python train.py --n_layer=21 --d_model=96 --n_head=2 --n_kv_head=2 --head_dim=32 --d_mlp=256 --vocab_size=32311 --activation="swiglu" --norm="rmsnorm" --norm_place="pre" --norm_eps=1e-05 --positions="rope" --rope_base=10000.0 --rope_fraction=1.0 --qk_norm=false --attn_scale=0.177 --bias="none" --tie_embeddings=false --parallel_block=false --init="normal" --init_std_qkv=0.0544 --init_std_o=0.0 --init_std_up=0.0544 --init_std_down=0.0 --optimizer="muon_variant" --lr=0.00215 --beta1=0.95 --weight_decay=0.074 --lr_head=0.00634 --grad_clip=1.0 --warmup_steps=200 --schedule="wsd" --decay_fraction=0.854 --decay_shape="linear" --final_lr_fraction=0.0 --batch_tokens=32768 --seq_len=256 --doc_mask=true --z_loss=1e-05 --train_tokens=246300000 --steps=7517 --dataset="wikipedia_en"
Each number is 128 + 24 x the weight over its row's rms, rounded and kept within 0 to 255. Layers, rows and columns count from 0. Numbers have three digits each. The size before them is the row's rms in percent of the matrix's.

# layer 12 MLP gate, 256x96, rms 0.0966, rows 227-255, columns 0-95
090:121135166159100150134125142141132159138123124151099107107162121111093149105129169114106092132092125140101173100103146123097161094124112149164163127177123141111081101154141157143117123103109139119131096110134126122122177096159110097117127112166140155146093150116179132147143100156082113133
108:155099139123144077140172147107136167160104155127136086094100146130113145113133162149149172074164117102141126150156129147116104139131155127099155117143134166154131148117124106143140099085101100158132120137082137150136159160129127178104145154126132117166133157134134152125102171110159135147
093:157081129110135136106102101136151131111127129113112120114131104132164155123137113177111120124129108042082088112151156122110118149105135116095115128064092140135133137088186136131132164129165087109127117125152131146151101145099151120158119156137117116101098126106119131112132085140128104128
097:128114140123151111129121143114120082135105125095057143103091095120134085127161157115164122110073121149149139125149097176155130139120114129135180138114158147108104154129125096104106124138151160123124154100114110131157134114137160083137132138145120083131067103110094136098125099149114117136
114:137162126130156095144113093137150176176115136134139131142130135101107180129147161091123123155109156106094156109119138116130074088099133107118141105129121132135119171142139090086114122138151084127146101140105121123100166085119118124139179144145106144101149112093127126097082116146127088132
105:137145102116126124109106139131116110147107174130139110123107094163119155130092115131117099132143125134186085088172118135115115153133154092157188148102136143139123108122094127122141170089094142116124093124138109138136153127174073148121167128102128085122114128130123105167113098119147173148
102:171158144169138145141137131123135111167109132087115155119136138121123138084123145139116091135109117157167094135127161117122114144135141140132109159116127132111136176108138118110140152177130132160123152154105110112124124080130136105109153105180099108165108194149099158126084122117172079129
095:153161132145128091122077104130127164128140147139184122081102145146100156082142161140156145125136103114139109122127136101169098131133134119100111101152108197136131142114167116178110098111129164096164137147143173147115106125131152134122129138079145127118120092097129124107133152128121098116
091:123116119168135129116173102107132146171118125128136128119129134116119171115115126141151138096132113105134197162127123182108156150131132086148124126136141166131113144143162104112123203116073126108125128111123167132100119147164096120073142118088089156100134150116120132132154131098121135108
115:158159169137145113097099151115147136108080204120145101116098120143102113152109128134159165122144143109137132139136106133094120127142097120135122113151120160139175173110166125162104134153126150142115080126125095093146132143101111127118083139149130111149096138116065151146114158122139128103
088:143182134149108089125127133117101151104116164056117137115103142148083128124112198125112124118152140141151140130102105108130132132132120127101152120144110112107141097131149112072159152121127143121169141131108140135125063121138145128141146101107111123170094105154074156120136138129146133166
103:146161100129118142132091132185143127106154155131095112167094120142118123123104098134173155161144110137128089120148155132155149106114114128130120117119107130183183120156158088111113166158137133157122119147103151132143167104130175151106114136117110158150116137102138180126076138136137127094
088:118167111098137102115084175125126100150137126131092137178100148120114125157100128106168174088146146148133113132130140156129123143146131150125174114132151131112090119137136155121104093127104102103108135149133088147151130123132121186150152100105088144156146114084102121121134083101101106169
089:132114116132156163149118163139159132139060089136113125137157077114173156113127123119128106131115087139119165130133109150143160142142166109127135102131137104115103128127158142102133105121119136124144138113142076144129114179137111124114142130094136134130133087075169119085144201157148140140
103:122129103121124123145132126141135115106115092108132209118120119152137105100134139129119126125092126107096108166125163087119137126139103120139145095099140110167087127132111108144155094125152081113088136186102165149147140125134168111131160130068151133100111125128161133134146141133088077123
101:150124146130126133141178122104122113141088141126107128129121117125096158130118146127136135112158149175117094148083125118100100127112147084141102121106106088161087125082154133163062127137164124168116094108113172088133193110135116123136142150107123149089104101120110126130123108106117121141
092:165125163155120120147133118152116108175142113151165145107106152124163120105118112134106120148087150176119127096094160132106138126127127148104115138098115133109128066168107124131159145135096177149119136160084142141095125143131177098098137158123119122139127142137092169175132158133152119164
109:120116156118151110160097146089124104111113134120164124151072112138156088128082125105150114123135155114136118163120163160105114127104177120088093101142099134116159130141106089112107163092132159141106117108129160107138119152159115099105091111087147145123120116147092091166165139119110130123
095:121132123120106089084102141118099144155131122121096137170160101127124113115071126134094146119139172148101113108149113123150115169123114122161140127139121138137161145097125138107148150140109138167155103142099140140096135065093120150117182129123149134104169143076177094121161126135100135116
110:117081097098094143132124120129137126087153119101104135144133156147142075122078123121136149138153158081141116122140133150130108139115126121094150149112131153142145153128063069121124119145135142133136119134112135160147148116165155140140068130077140134192135130133091151138096122136115163108
102:158109132151145147123111152121082119121106170117101115157119130119100109117133133145148131121111126126150051163100130122108124109146107105144112130104141081160122097113116106114098078080154106150115122125152129116214099126122147133142137090089109157131149129154118152126171151125118118121
095:147169133133159115095090139116189124181178165093108155134144128149129087145091133142099129104151142131129126112141140105148111101123116112175118127163139080139157165147164105123125137099124113167137143148124127114115124107170128160115134121120136120111156101157102146120128165100168136165
094:147118137133129141116149130160174162179114117096141136086130104131166111102129143118114186105110154122128097089097136130112123139148106128086112125125113081124138150176096097109131141122160100160125119156103111100147130110164163096163124148144090110150130135122088129098164168157130106131
092:096164143138142115142117125117113164112124140103115121121142178150148081114120112153126158109104135098115131162157099133118169118128137136117154118123169112147147138127129078105133124125124059117162135145124167119143139139128116136116147161084164121149143117134138207126142166175115075127
106:133147123161131088119147124101123151114133169108127136119172192143096172138161165165151153097133126119126165144110176097108084099152143088152116069112124128132114109145170146152107134126129126111132107129130148154131126167152084130139116158128100135160102150110157165120129110107126132121
103:150128147192168102114091126134124129150084123085133107128124149118152099100113119130162155111143155119142117121142120150164159095094114172113129167095106135130115118114139144176100150155105138096109122170138136143134073079125120163105150138115163169124101135104127127132113129101109161114
097:150158116116087134159134103130161090135135141092120149144127160122121112073134139150139146109151110125164117102139107094140146165099131107094168107158141136167132149115197160136136130099131125142127080109134147066122153150175082120126129125118161141121108095150153138144124137129135162127
093:141130160121105140142181091142102151149130127149077106115124108121171138131141122139127160111138146120082106119133155152088165134112177078113156133127141132146130148136132152147142104132149160135119134112101138145118103189116132176119095126115130122127098110127120129106172142140107174056
102:151108150130113152152127124119145204173067121146097114120120159111102158148086127121109164158158137124125109114140104146135129105136147141154120124105115149158123118166149106150154140137121114139164124132128102118137146118100165135089147141123079107128136113133141067178139158108173108111
# layer 12 MLP up, 256x96, rms 0.1, rows 227-255, columns 0-95
081:092148113142082163143142175141157108149123112111124106124136123128122109106163132121126114131099161144128157113154162100173162127142128162135168072158101148107101168146146131107091145096106177180142138120120141113128094124164105092118125123131129153096130159151103161127166147144125121134
112:157149138090137101112155115134137135136121080124139090117144139120148118147151097092158152094158108128162114135143099129144147142094148184126110120128097091101137123148090177116146144116126086150129123163159113147128135168159122137120080115120146148118114078121161118155069112148125125166
091:111122186113131110109131122116166161119131141123120110138129130122139123130110135118100158107172153086103131123159149141088163138124126132085166130081095131172135169128143133201142155132142156121122133115137091117150126123138135165123105166128134146126125140077143172128155078166145105155
089:159142129142130138110133149108150119122127134140128097152148111162123157115093152145115156123130152127145087115089121125161122178122130143114108141149101171161164143132162157092124080148135123125171077111137100125123159149091103145071068116105168141165143137096134141103149110115128124154
094:126130148134155145158124124141159141140122099159116193144144129110114130116134124121094142109113087168136144117151094109069141108107161145117155136149135097142122101144127123125157130136139112110091169088182135140147107063119131152093152088091096111083151103147120140155116119109131140153
094:118130116105106116144076086147116108129112116128121159153123156114143127110133130127114121113150132132083130111156167114188127134125117102125126119117097161115104111120113107139114068131131119131140117143143136134139139119120100137145155131100168131196127136066067178126147149167079163124
109:138124163117172141148096115147150104116136111122142146142120115128113161101114114123156117171139148126119060163071104119112171134080154113132116095180090139097120088128154088122142174122125157143120116157116117114103104082106090098129098121149134145131148120150128098114132106144142145138
113:146100126120129133123090120102096100093161134122110103134133115106124116149096069132167124142133119109149134115151120136122123126178117129126085127112121119127108125094144108119105129152143166128095080123110132139138070122124101127174157139065159142111141149119130099147099086159114169186
093:145120142116137156112135121166132177098163125150177098113140124141106118119141115131097105103116127089155108128141158177112118205120108086119093161095131138115081147143173115118125139167138167113121128124123117091130167122156148095121122122123132144107101118099103150170168125135110134125
106:131140124160129098099108101115138138106145092098111113104128100168099147103136089146108104116139180135094118138108141115148135163133167105118168108112093159162102164102165150150138144101142067120116116141186089105123144087148155112115119131103143121102158130149094146117105139131114138116
105:107117142124142151104129122125178135166147097174145149112131089134133135151141085119144149147073153105087132188121138128150136099153097118144118154089107110131157131163157085147137100140123133143086104156124121136144121104104103135139156110138135113104144151137155102138115104160160066104
099:107147137099099127115128142159149119077176141151126101157112105067129095150140132128124150185128146143116111116142169153149145141108108098122148127110155140126149162140123084140108138123133168170138137107111133095110134154148169125156063094107126114148128092133135114082093117111126118144
100:149110086133106094117097105106094138124128121112099105120154094121118167134155137163125109109118106093135121115144153148117149128148152129119139142162138178088083110136125090123124068146183146124168123154138175103135119149112119124135158185154120141149142140115137148121112157091126102174
083:144167109156101085159127159125129147103066129084155107128155122148151097143131125121155160110104139168110083099134100114133135143163157113135125146100131147151145120112145113111159119130119103163141129120150126110153118107059111109101141134099137136147105122147128176129139160158130155187
096:145118095125139105103150132140160154092118089077097137109107149175117074083093157126129097150152117139143124138111152159114140145148141163153146140134149137169125126125130145102116113137097132138160153190090097115122126128159142124120131095071131169141133088129114126154113107152132097141
093:119101118134160125074174123112124150156107143149094121133163131146089160089157128114149138087178113139121141131120179084103156146146129117120150097156146121154162123095096114116131098113136094088124117107135085110129162097135131122126114124145103093094132092120151102130160128156155156142
109:157141146074107141109142094099099116125149111149089163135133127109077143146159111105166150095133104102143115116120122177157145098117180103149145133149115074145141164156149124121095140128151162128145118137126147138146108086115148147133119111137090142119115128114134100128166146105145163183
101:086122135138097119109116130122160106121111127080111142095129130080120090086124157137108120138090117120098133124128136155079106154135132132191139140108140143152100111116136154103107122104112111112142127135175129154110101166144122103097164097147113124103163075121116131161107145082154134080
087:105163116163099120155156102147147082075105094111136130084141110106114098125078132115136116145108116125112119150130147161143124119177111109089115120137152123163121130125130112137099140134121156086113105125135143163149124169120126145148075185117139109171146129178127079102120122154136118129
099:108132116141107105087109093086104142161137112163146110118098087142123125110153138160151086118126136161093096145100146091136126129147181154131094161053161121135118121126131150128142123123144127145129140120149135134145106127091163149153159138145141060112083141147138135104127130120160107118
105:127132126169142113134135112101129152124124164142156113088164114131110083091129123132141128143111153112120091124117099093123179119098189137136100150135159165121155134097111169111046123123146134126147113147118145122120153162140126123129146126112126175099141182110147156163137157126113106138
089:142113081091160144163114143138146132114121148138084165139152129109119145090126138155122125108141125117133094145138126097128154103130133154146131090087091135097126109141157108185191124129088095122134162139158104142124131108102120103115105122152184145117123152126093144110177113123098148160
112:074162143142123136143107166094151132121103184105160154118099145152114140161120113110128165152133158079126131180065126151082145126155134110102074115122137135133132142118153136159097137116104119133126113114113109140166157110094136118138131166156097108129146101140102141156106127104102130127
120:127123097125135162129103121092124111133151130152158120115136083146103159154128114106157078144125139144103104091091153118161127113139153119146127121141122093116107120155112165127147136155142141130097085128134114187124117145123114169074093158095076108141160125139179129168098155127109133109
123:150157098116167159117113153177139151169134165130133124128106115132179126070140129165119134128076115128158150132132146141098121170139136101148111126143120135157116154122140148159095151086126130092109135124123120189107080132130128144131161129122152101145129142118088119094117096154099136171
103:118136143190162142079168106134128118145092134130138113142152157086159164109134108142159102158101087151097107105164121097108154128105157138087137140101124107141102141098132136105119110132110139136112126182120107109159147090149148073102104143125131151145127133114135082128103124145121154156
095:152138118142085108143081086146162137133138150117115092126186147094147097132150140195087117125143126140094118158111143131127125100105124099115116107135135089140132128167162152108133131137126133139168157164141161136114118159149113113174164159160107125121098138157105122114101130139140080106
087:129141156164113143096150132137139150112085105092192129121099106141162142099135136105143116131101134121149145108112102119098113126150130134172158127164139139095143082160138124146124112132162145157126114128117131138150113083124107091100117140142130144185162151163155152158090103133114185108
104:045101142144138128116145160095112112118127094149097074119124104118114130135132145120123143098153097138149146097094130152187160159101129141105108134122136155124092121118161106128132105139139167126153147135100108105086120117096130085109110140150156109153091136133126083165155155139127123140
# layer 12 MLP down (transposed), 256x96, rms 0.0952, rows 227-255, columns 0-95
097:143104083126132106094113131130136106087120116143169149146138152143134133150104090129149157122127145128150109119157105142131087143151133111124122198125129130111179115084137132096139104139152096097135138164120127149117100159101113202123138150121107113108144079101115111105122125100177153152
111:114101134126141114154179125112127153114130125120096098109100167130061158109157138125135086095139128124143155094145129105094102115114168100121126127120134134105115130162161157136116106131109081132104095160111136112144137136151130054169144152114130169172132141162115120161132128141135161118
089:154088109117139141100105108120116119100148125096104105148122134124116106147167118154120145104163101088105106119134151098152117139153146150084134191100093126118121147113159128092099121146167101109137106149173112168187093157149104122123137139111117112157082114103145121101123103142103121152
090:118115132129133092147127088106117128132116165102084124095109099092136104144116150132151130087129113101123133118122126132149156134148082137148158062108104130095120109115116051134101172131131148142141152143152158125156178126131162092143137147135121115141129155154087144102106123157119166099
087:098116141139109135126068158169152110148111077153103159116121163132158143099115119112146184102122137126108136127147155163155119128076157102127140118133132107115134185082097080149105141126154149153139162170135166105144123140135124105146144125140132160120096136145123093087136123133130138126
095:134167095132126131163090133115116143155129150127193088121101157147092093076113161127108127118090159139145116114159130127096119101112149134130136091143095138114164091160111153140166152115143099112151121129122145078140143133129111173126167135103132094155113128148100116132164114126162151110
105:097154119113101124115156137126135171141104123140099091133142133141104094135133123140095105158095149131100185099154170135126075139151107158134149172063145082149126125153109167133122101130119109130113143108159139135149169165145140171117153109097130113134133125090116156136113168122106128133
116:122184174150145095143160085129145134106145102136160110131147139108128107090175132126129116122115131161141143134137120115149132173170139116145106106161123099134133155143175106190083121129135132151147142143091103105159106123137123069160137134100166126153118137092119117164125131162116140119
101:127118131103124160128097123128154123129186122128126112124134150139099105118137151120112124204146165156149083097127099107131113097131160148084159093111165080130147121090092136132137084132122117176134113167132121106128134130127107096161144115125148100155103147148120092125127149153152128174
100:086118103120093137094097190148155133105151139157142132130115133127124097071106158087121099142112155129156131123113124129173153130122124155100124123139146115142091114111124117120154106181142137178121146146120132166113096126077134127108116145073142102104150117117139119132176118122133093089
111:104055136140116110131131122106153121140136096138126109126177085131142149147095117105141127164084148140111146140125171171148087152131124156151135082093168145154148174130087098156127125128089130130095121126140128124126155160129142169118127168163109130122137122127124121159122147107093094110
104:128133152101084148096152146163124109083163128161125143112149130090148087143147133133125153133129123124139103117149171136084165109114118098071120139098135137154164143099138087123098154070125125136165104132124125119136112096116164125150122105159148145130104145180167125095096129130151142120
097:142132118180130139156101089072100145134125116104096098116144133129107156166157111123114117120091092085141126117149113131091141144195109141127096081157139143155075111132122093130136104123114161132177117127115158114105149115113116117175154180131130141140128143120144143139135117105139140150
086:100126138137181159123088115123113139142158136157114156138116140167097154109093131151111096128132080062123140123138168103135126144100134128124125114124134146088108113170152143121123122181132122087088125128148117123115121124139142120134092142152107163133113143138167111164091104118071117077
089:105144116094142119108113101099151115089139133114114119187131152177143090173157163099118115114084091129146111136081065120158099107082137165148150185141144136159123095128146127122128131138142152136128086147115149101153140126103142107149126134128133148143122093147120110139118108131153108125
092:115125111151158149131127144139118144131110099125175160121179115137156136098161127113118113129160105120127151102071151160111146146098067116145142112158147124123115151143109152122158097120101142138115166127085168134145075137108161115103140170121166140101109149159117163157134171138106129130
102:114149136184134139167141158150148157164151139142150122095163134164181110123151140148088149098117126157096159134148150104152113154150093140108115112132118170134082103106096123129131125111124103116120092158098109097102140153112081106139134131124167137140148136154134119157092126165133097095
094:127175137087127109132116171121091185170136165173153133107123123159121136107144114134132133138141129091146128171075133078160137100160139118136097171118126138160098131126103129145116154119124143142128156126153137103133161151106116151131160110173099112144131142119125104075113165132095119141
098:102071107176084079154091109132143089122176121130163105105129085145144100125100133116141125151134129143149127091122149121132140143148130121125113207118160153146136138122087101165136139125099126103155128106134147130133130124119098177095111136132147090129146171125126157141133146111109144119
090:094145099146116136102107132121121161106152101164192151109111135152143118106113125146100102141127147144115150096072148134123140086110121100144133138093142121109167125098152149108146121156107124144132128105167128125116124153106161140032141154158091117116099124143114134115110136119134108084
096:128109089142155132132106114124118121154118152133116128107170092091131098113142128127095124124135077102141126155168088092160156123130153135129120130110162112130147142081133141139114179147173146050146148128123137089098160118149097165126121151135153117140122114159142123151149141164084152130
087:135158149112110127110170147128136136174100149150113147161147157146112107142126148147092080091128105141173098122136166119131095104118117125143116151120091112155149145103139089134152103164109143088137127149085118130133142105145071115159122102125178151109096107179110148116142119100130155127
100:144114113130107157121110099142114105084163100141120113108170159085149130117131113139111066132138131163163098093158146134148104113114125111126161111170106088119124129155112155106133083183116160120117156155142165114141102125160139140103136115108135106121126158155171140127177111148160117128
131:110103128137167154129133104105118114139128121141125149110137116172108131135113135104143084123161186143119151108121143111145119138119144111124113106137087101131127149169151172121145116193098082116102088124133131144157131130099126157063122132120098127133149113092190148184138123135119116100
122:120152093099155125141129147118126164123104143119164155151134124121131140096110134140127186160119120141158166151112134147080129117115119168169123073121141126144116160107125053147112141115168127097115146124092124108132141133121097131133149139150104130155131158132093103065149088125108128162
097:142157113166166150139144105152129123129116146102148113135116127135137166111123131134120114107098038126126141134139113106103121097115131157108172182131120130176110126127152127083133106102111114141140118119151105113111161141162124100099081126119148142139155090154148101126100151151156116065
094:152127114084118163153145120125135093152171155151131133127149164130118145129088092116134107107086112134156135138150145099097129076137173150142128181136080146114138122108113206114138126091154128115153131123116114094125153116137101118151111107099144141160101109148146162149159109096133138123
094:119140122174108126108081099103106115096129145134157122132114125111114101143104162125135117109137098146187126091127125139140122131186083147124090089141130140145133108115152102122130118136111099164138117113121125128151126097131127073101123149128147154113174138130136115096085090126167069173
109:107082145133142107125151139115100099090188132127113138135148081126163122125161132107107094072133094145146146138083149124129148132109128123120142148146136143144136120125152116111082149138119146184111135150100120078123132131151100094161129148118151129135072122140136158131106154172074128121